Weights of a small GPT-style language model, trained from scratch on English Wikipedia.
Architecture: RMSNorm before each block, rotary positions, untied embeddings.
Each number is 500 + 25 x the weight over its row's rms, rounded and kept within 0 to 999. Layers, rows and columns count from 0. Numbers have three digits each. The size before them is the row's rms in percent of the matrix's.

# layer 5 attention output (transposed), 384x192, rms 0.0684, rows 101-127, columns 96-191
117:580483499469508542487492507508477491499479514509488494530484468518521522478496490444502498493510488547520491478505460502486506512476570494459533514476510515519510510528428489491539494512503536471466539499517504497509479534477492544508437506478568450477484502515500484498520533489522518478
102:461530525530462481528487487534501505476508465497515489475474492476534488515476499461498546531489536478501492493485500470522553532539449522567485428489513475513461486477493501570501523487526492528530480493515489493504516490547469458480488492508489489497524497538524519474483504485542504506
090:502522486521465495504496488503491527459525462508514523507507499443480551546450505480477530492505526470495508512507482513497484517534485488505543529498486520543506493523502505518479523515476552492501523530488472524506484506515475471477468488485479494493494473507527503518506492465459564495
101:502503482526483455467498521461508511534503521495485505502546497483489468520469518507493486521515510502489458476519545485460507499486483483533496513506445505537448508464522484469443498487488510514539568546470501496523479517500530476508471479494488469521501489485506510511507496549431499457
086:476487478493486457488515514522502522510517506473486480474478491508515521499471532514572509522514477489515546485515503500522538551512462474552459482446533479492505495542477527513519519488498526523502461471489520535475518526514523514527568517547514518491502512496454496501448523515549512550
098:515506457524494486464527531436509525533499519514506514541548529478487487514504526531481476516510488505519508480542519497477479466487498459466516514504443537522495505472541487462477461491489500514526521506477483478511468499473540497521504497464466485499477488460482525514522481524438520471
086:523543501535513528489457522524533488457551497513483523479510528522494515522506520517503475517506513447486508522510495524507503487537480480487493507476507505468471512494518573513440505494507509490525548486464528486482478485506541484492487495486515492512520497517509533461490475502453479505
084:472486515524485478452495496544466516502516506502504494488457494478485507480492492502521470514533453509502534487518479468513498517466521483541498478533519466452499495499540507481493578503493493488506520476467518492447544493472510519495537519524541522496533525514479499523493525495528497540
084:448507506522516481532559497489485489538484478505514508481525491497514511504484493496466508449520525482539489496508489479491541486529499465516478457520481467550476501457541454538506506508493497517465495503501451475515499520502505452485550514486462507505539495436500486525533482485480490467
083:538533505539502469496474500492511494479493519526517473459461502506473524489441518503514508469488467465510487462508500521499477515555509468496515547507515542533482506498462546501465485535474539513449517481466516525483445508523510486545495478485516487509562461526472502520512490513469507506
121:475536483519484518512497505484530524477528474489499509484529506500478480512526542529501510536500507455464501516526524504514505529514437495495486480503495534471475500470550551495463503493482465528572444489453495519466524478507498467499494487485462511512505508501500527449478492492468462526
077:464465504526515504483475478502488468444476498505483514487454507487502560491526478474524486493482443468505491487499479511531521515479485525492464493505522491455509470521518504540526528501493452472528458476486495509501521462506462523492511534501546520482487508517502466511458471443495463467
081:555551475516531556496465504514513497442508490501509482517496549537533515498545488512523519496517516528464540517462485499504472481517491470466521511486525526500495504472453528473515508474505505513463478508485523500471494474466527549481456502496507473502513477515493522441521494469499477550
098:534477528507496472474480487478495463485489525512485518508547478541500466507462500475520511494517480479482459449482501521477503497474524493454491496464500497546461491434461542524481501494500501495494524483457508507550452529477527474505470480454553474485497484497497523505512519513487483477
100:432502510521503472494537547499534499539477493504511508489539543485491456492518505542512471513499512472494517513500549493500503472514451482514462457527493486515476479478551519511484486479507443556531507470521517496496531474508531471489542496502420520509505502487489546500471464527507440519
093:538511515483512581515484482503523465466551510493494512501458494507508548500497484493515508448515497476480522522516441539516495478543551487466514507515522532499503473497453516505523521542498502460462449509496502513469488508495493521520476493447552514500538512503508491489502492467527474533
092:503480532509498494475454502500498490492522488495490456485482465550500552450494522512525507495532528497440484484479504505499479498523492488545482490503495475501488498472448512510488508532469484522502514505528491542533500495515485471532498488495519527456544487470531475457496460482475431520
081:512502457502535513503486534509543538520519512503507485496519541536474531508532504534502465508535487509498528515552514486513485458483522488446519510484501539472484498458521531447462512522498506528504552526498537477453504486496517485509475476505457501476511513469506519445522501522470490498
095:518464528483520470458503510498507508503491535485458481512493470536507463472478542496551515521510477492480491445467526529509487519490458510470472483446521484530514502500456526480503491496509513506524494464502549560529481518495501494518516468514498521476496483531487508498451510557514475512
110:473530460523456498527534488514510528517533474496558539465537512478482496529477527520474488522515511472557501540559488504501506495522478506509507507526479497486484527514575486511488502512521500502554515538507459476497518499500527465494511486477468529523506524460519525477505483488487530499
104:508491477464526553499516486527466515491481509518540550518488505462489477457533472471475505511497495543498500503481488511480513512467509507481527523510520501468512505577542439484526512480512503469513527496516461481508517501479500530490498518492493504501444501522563465492492504463550533477
104:510502479513483481515462479550489536464525464522512504457473488503497511528540497477493507513489511515503504531516512468553539528473486545494471505490517472462514490523511514495490519474514478490518537535495471475492525491496464496496494512518495514496489508507515520458527500483528499519
101:461488552489526487493523493528476475521486511507543479492472499480498520473466467485492502441487518514502485490484481488485487459482524481530493503501505465535502470491502444491531495524509509496463525521553475478521493515507475477497555503516521528473507492475538461551518489519534518473
089:546519495507494472524487511540516470499517489506511502479475524515526455502487503486509521495491529527466497487466512495513492513500459509558494512517509449488494462533458514502508497454538489514494516543531495527496499528511503489490466494501546481533511455553524501469459521502540503534
089:432453505495485497498517535500528499538499507500482492519549496497482506497481517535516510480517473468480520482488540517510455501513460528570483460501469476492508500485511515515480513537489442537559471482524484563489469481513486459490510473511472531481484490496518476501453488504455501479
093:489512520480474503532532488513519501517504505490491499478498468509531455505469515467484545482493532503517495513530499502518531538498491535485497487500542489535507509525489504545525455494553542483500515504555483483531500551534537501505464503480492498505475521523511517454481498520556523532
099:496496470506480451503467505483514497521459493475468458483490502498546514534459491533531518495499530493496494471463535458513521532487480496544468488460489496535501509469469543490494516463484495516521432553434531503489481524501509478481519506557509467520493475506465490494497545507486551520
# layer 5 attention value, 384x192, rms 0.0697, rows 102-127, columns 96-191
101:507488465487523522528503490499478514549500533514513541493513481479509545495508505475478488487479489499485509503516495542504471468501511492498499504534509476500531509527425515478510476511540487468431495497458547474516532458465503506578499505476471485511534502493526485505514523489504462477
095:509503484460495482494528551545529483492518489475486480467512514460504472514506483488514419533542503478531498539490501481491470481490545528504472552495525478488495439489469493516493492475545521512492485510489521470476491498530526519529518444500482498499503544535471509499465503512533472481
102:515479508486457474523517521539485511464504522486487464528443553483530490502505474509522493511503525459494497513527449463510483483500533519465500490467509431476489480488512488529501517546537522464466465491518465500471503498522497504471519478500510515465501519514505540506493504467495561480
087:517488468498508518524522508453524472467459479518526519498512473479469540504485494515467482527472492549504471473504469499459470517524472502511514465507502493536495529472469513499557490499511509526488503508488493476503519439490497495504488519498527498438498512494541512524505501512452467460
096:514487524490487481490498548524492493458483473467480447503473538474524459480508503505564498498519512484483501500527482455492491503490495513489488483451520456465456483475509514519462525521524519487544481523550450553482480522561494480482511476516515519502473537522474502500475480490489530520
080:496462491522468476489516511464509506546462512487518464476485505479497505490497526490491530561479459547506520519530509453478494497484497473517522518498537463494483475494519518492499513442480485510507494536479483522482513526473513536492499460497496522522493496459476477494495503487492533506
089:515507518500502518489513500491526446487466454528508564483508502524496510488510516491473509482489497497483511485458516515510486514486465506522511478483512512587536480537466507506553490488450477536476533506519466534517533489477502509531528537493506508474474457467523503489509502509491500481
080:490519478457487475503500496508455511462537490483513512504519526514526482524497458512509478505514537517475514496483508538507529526479480515489471506453432518505497473529466514474505494484528465452508448488492557525535519465485503522555525510476489457501482514508519503495498504507466504541
088:516501470502450468503530510523503503487495496477472439491518502470501445499487507510488469530504498494483531534463457461483511482493484506501485501456504437465462494488503511505499506506527501520510521525524464517480511483496484502461505454508508516497465541515490530512439490485489473504
103:531486520476517505455453501493476465486473503459487482496487524437513514491511526435534541487467480525527544518524465504504508483492524462491487520476524456523515513489487533500502502504515501492513528513483483492492491512492481518493502487498521524472446493503489505482502535452504527497
082:486515491527522515489478450482531480552447503482493498487516493527478540473502505482470505516488533514508508504493553544459483489510522469530457504516527506536501511517454504471489502504463511564519530526517468478522499522479480482519510522513510489546503495492524525496492517487476466494
081:484495515503447517510509482486569529548487488511500535498532467487495465488495566499475546518479448491508485488533505479498473506495491483510539492511531523494483495477542493495479503497492520476567519554525547522505483518527500478501491462500541549494502472496469476474487516521501481534
100:494526475512456459503507506521474528536520531460498473513433511489529479501504525512515481541516533517509533508553466482506512561536491465490509478512491509469465505546553492503491489481536531458490513499505481504482507467497472520467492475527463504497510532501533511502470493471486558513
096:523505496470495515482474504465464521430456526496496520535480508480485507468495488475500533483471454510488497477499479496498542487495510498514497452519510531500470546480480539467528471528543455452469509485476450500523516510523466472537491473460487472495483508495457497489535512474483525501
093:479497509507479471478485490484514504531512429459467491482516453513505467520490518503520538532491497546551518527507527491499501529503447492516506547470525539502513521531549509515478490452471537540514517491523502508532510504476511521476536504501511519508485485466497500496441519508519462527
096:476493451491511502529503449462512499508521471475471548501516512521456484520497503496495548496471493528511476508522493534557530515537493484475455556492498478509527510517491522473463487477523496488526472472451470476506508497484506496477467477488518499528484496539523471490516516494476524504
079:525466549509443482485488487448502500487471455468492491489518488486518458486508501496538586492449443531539504488495518524473502495483473520520517508485494511477496502506549498525512492473485492508525478520537524515508536486506515482470493474518538523485491475484454491500503507513472540506
099:494512459504476509501493498535474491496459528493507511518439504457511515491509517518488503518471505517486497490545458503448520513527483459488519516523490518505450569513509484534517509489507514513502504466483471474471502464508478507441444497538525487488522546531505508517505485479447543508
106:521475501462539488514501517484490494469485489507500464498505508461525512474517481471518495472512474531494541529473521514478492509446505526498524484471502485503521465452492518526506480481489478476438448478504524496503486505475504541537525489505494500471481470489489511485477503499538482479
099:460512520520545505480516499511545501540527552520512497505480492540491516487512481502480488481520491452503478522504544521481523481492474515502521483513533516510495470483476466496502505501438501516496497498481515489491467551507517514476495544508484501530538479512474475496549480498535507514
102:504505510506514511521521516471511504528501515513527542464531488543501565522506493482454497486479446500508508486501510573511486505516541474530529499526488497516511489501490488475501493489450473510482455509493541448509504467482533491520496533488530506527500438498532481505527493502473499464
088:458524479495491485556495485511473492483551525532494518522514507537529469533506469544460483511529527462478489494446522516519533534526464563486486471534458527492482486547475489495518453495540485507459483448480493497515506483490527484525503546489466454528522488479535516516512486510494456501
091:494495496522475514509530499504512542517498526541505518528515447532496553516504501501433471545500511507490455526530466506551508486519552502469521488529510491495479563495520488505502504498505512495442481498472493426481517484498515501458505523479517477512541490467515489520572487480518494474
090:518499494500545524515462480486471490461491540491498494545486519496481522490511518481534507546490522509524470492518474507477527482506528500454474509484483466484502538518460491517509496493564515506492519469478453484510531472527488509481475438508504475464530516509477526493540498526476508469
098:490508514493536483551479497520465542481502521521528496520455432505522491490484493502492491485486474500491518511488536526491492497507488478492540466526491485480533521499510490540504499469509515465432482465464526484458511499491482532493487489504469470518548497500509494515529478505561491503
096:533486505478508471520512487496498493486489525520525517522492533481460544490510523516489472522506523521476474447546450488530475497517546498492466506508480465466480513515503499493543516540534529476533509488508526475486536454546488507527493496485490495486526526493546535496509507514458465490
# layer 5 attention query, 384x192, rms 0.098, rows 128-135, columns 96-191
131:489512480496520505466483491533499475459464497502507465522482538527489529490544534476505508477467494507458479489506452481495521462479530483536529484506532502486530521500513532496511525515472454490493542511502484505475498529510480462510471508488497491450492508536519509479548534492453497470
141:533511525459509509519483471508473531486525541488544457485474497478521481492509461457493510480514504431512556457476528514470509493507532464509514542486519513506540507493490551459460525529477470500491506510479492463502483540481446515500498477465494431488463517515539512428520491505525523519
117:532517492491509507521507525522467494466517510462545468483505511490500501527504457508489520484511487457509526460474491465514521506511537487544510520468521490504503491483497533507447510552456483477509490496480471491492496559504493533514465482462476448481494485498550491471521495523539485547
155:461457515538499500485475496494511490484476499504459518540469477504486532482449493510488493508505519523490475521498504475501491477520516526491478488484469490497473535527477442524503463458508526531518493494490509506519514469497488522474526504514528493511526511497432475508486476439492527480
106:504490514463552458495505461495505534499509505479501504501500486461493464497469469477457491536503559525470485538515500569471495491507504529519499505494512524544497460455486483494539526510464482507474537506533497473489512487523507483516521499530524485542469525507490510456506531494509470474
085:500509463508491495540485508492520482528497533502527473511540455478536483484502497505501464533502463509497489487478521506475482564507471494487481483528522502508515518526484505467480470458485509517545506478536476558473488473493487493516506509512506508472528510512503500486484505517507509502
089:500493527494439500484506494509492514522542447537473562498514501527480564483483502495497550500475479534520539519506509563462519497522504493435502554509471488495496509522521488491487474499488482542520505489509501533484505486518519487529512517539515499527537526444541523538479504489429507487
089:501499480488451515496473533525510463533512470508486494506494516514507489503508465517533507492466468489524479501486508454523491510513500490510490489510548472477542525525507537457481491492551516498527511481516501531540466500497481531492455485483485481438513495511512534514484536555515526496
# layer 5 attention key, 384x192, rms 0.0976, rows 128-134, columns 96-191
165:492497527478514484495502489529440498497540522448508537478481504473502513549477439476456547481473473488544546532490462478549526527514475477486536529487495477530477479519459480532484493525472519503488492484496501506477452514491497550448486531534490470507532482493515505502520539489491517476
127:530490513518494514498531538501491522521494524466464531496521492507458523521485501524515485526523487454557500486458455506531514510543504479524533507488503513528525493499447476510508486519449531543478531474486521511494490498557511542454460488541480499507533479524501492546481502531459526515
144:510506511476527489462493510490477560490486562497499525527481525506480474487505469492521501505464517469514488459481422509552499536493485461527513526545494515492507536505467513531490499526501480510483510493461518500494481504565490474490473554498527478487488483535494510510483501519449490492
100:504510499453496508497511470498496525510490455520503491501492498500500453481496498480509447480542438492473540488456491512487473507507529497513513502510477505503568500504458526485504528491516459481485498498491504509502500505519477502502508460478494535473458497543518503451519521492513512512
110:488516506471517538507476458467492478458478514499460503477483449472492489501506532491506510484497502521505542460556489528521485528531510518504467497524486529493487543466532507475476485499514492603508469497534501513497493467471476484526498486528551492559477476486506515458479498468446521532
087:544501519504509490509465505548471519498487543464512496467503475490478488485495500489486509524520526498492423512549555544482497491500504498523512512518478445482492451476505479478546455452504486478473484492499483525505481498480499486516520532535476515464482484510491507515485461517492511491
091:480501548431548467480504535448509488471527495494522508472506489522528475527510479485502486489532467510496580509425506499509501496514519462494465524492484513498490534506465502491489517500500514482578492495513527473465501543543511523502475438511524516500468517489502506491465494492506511551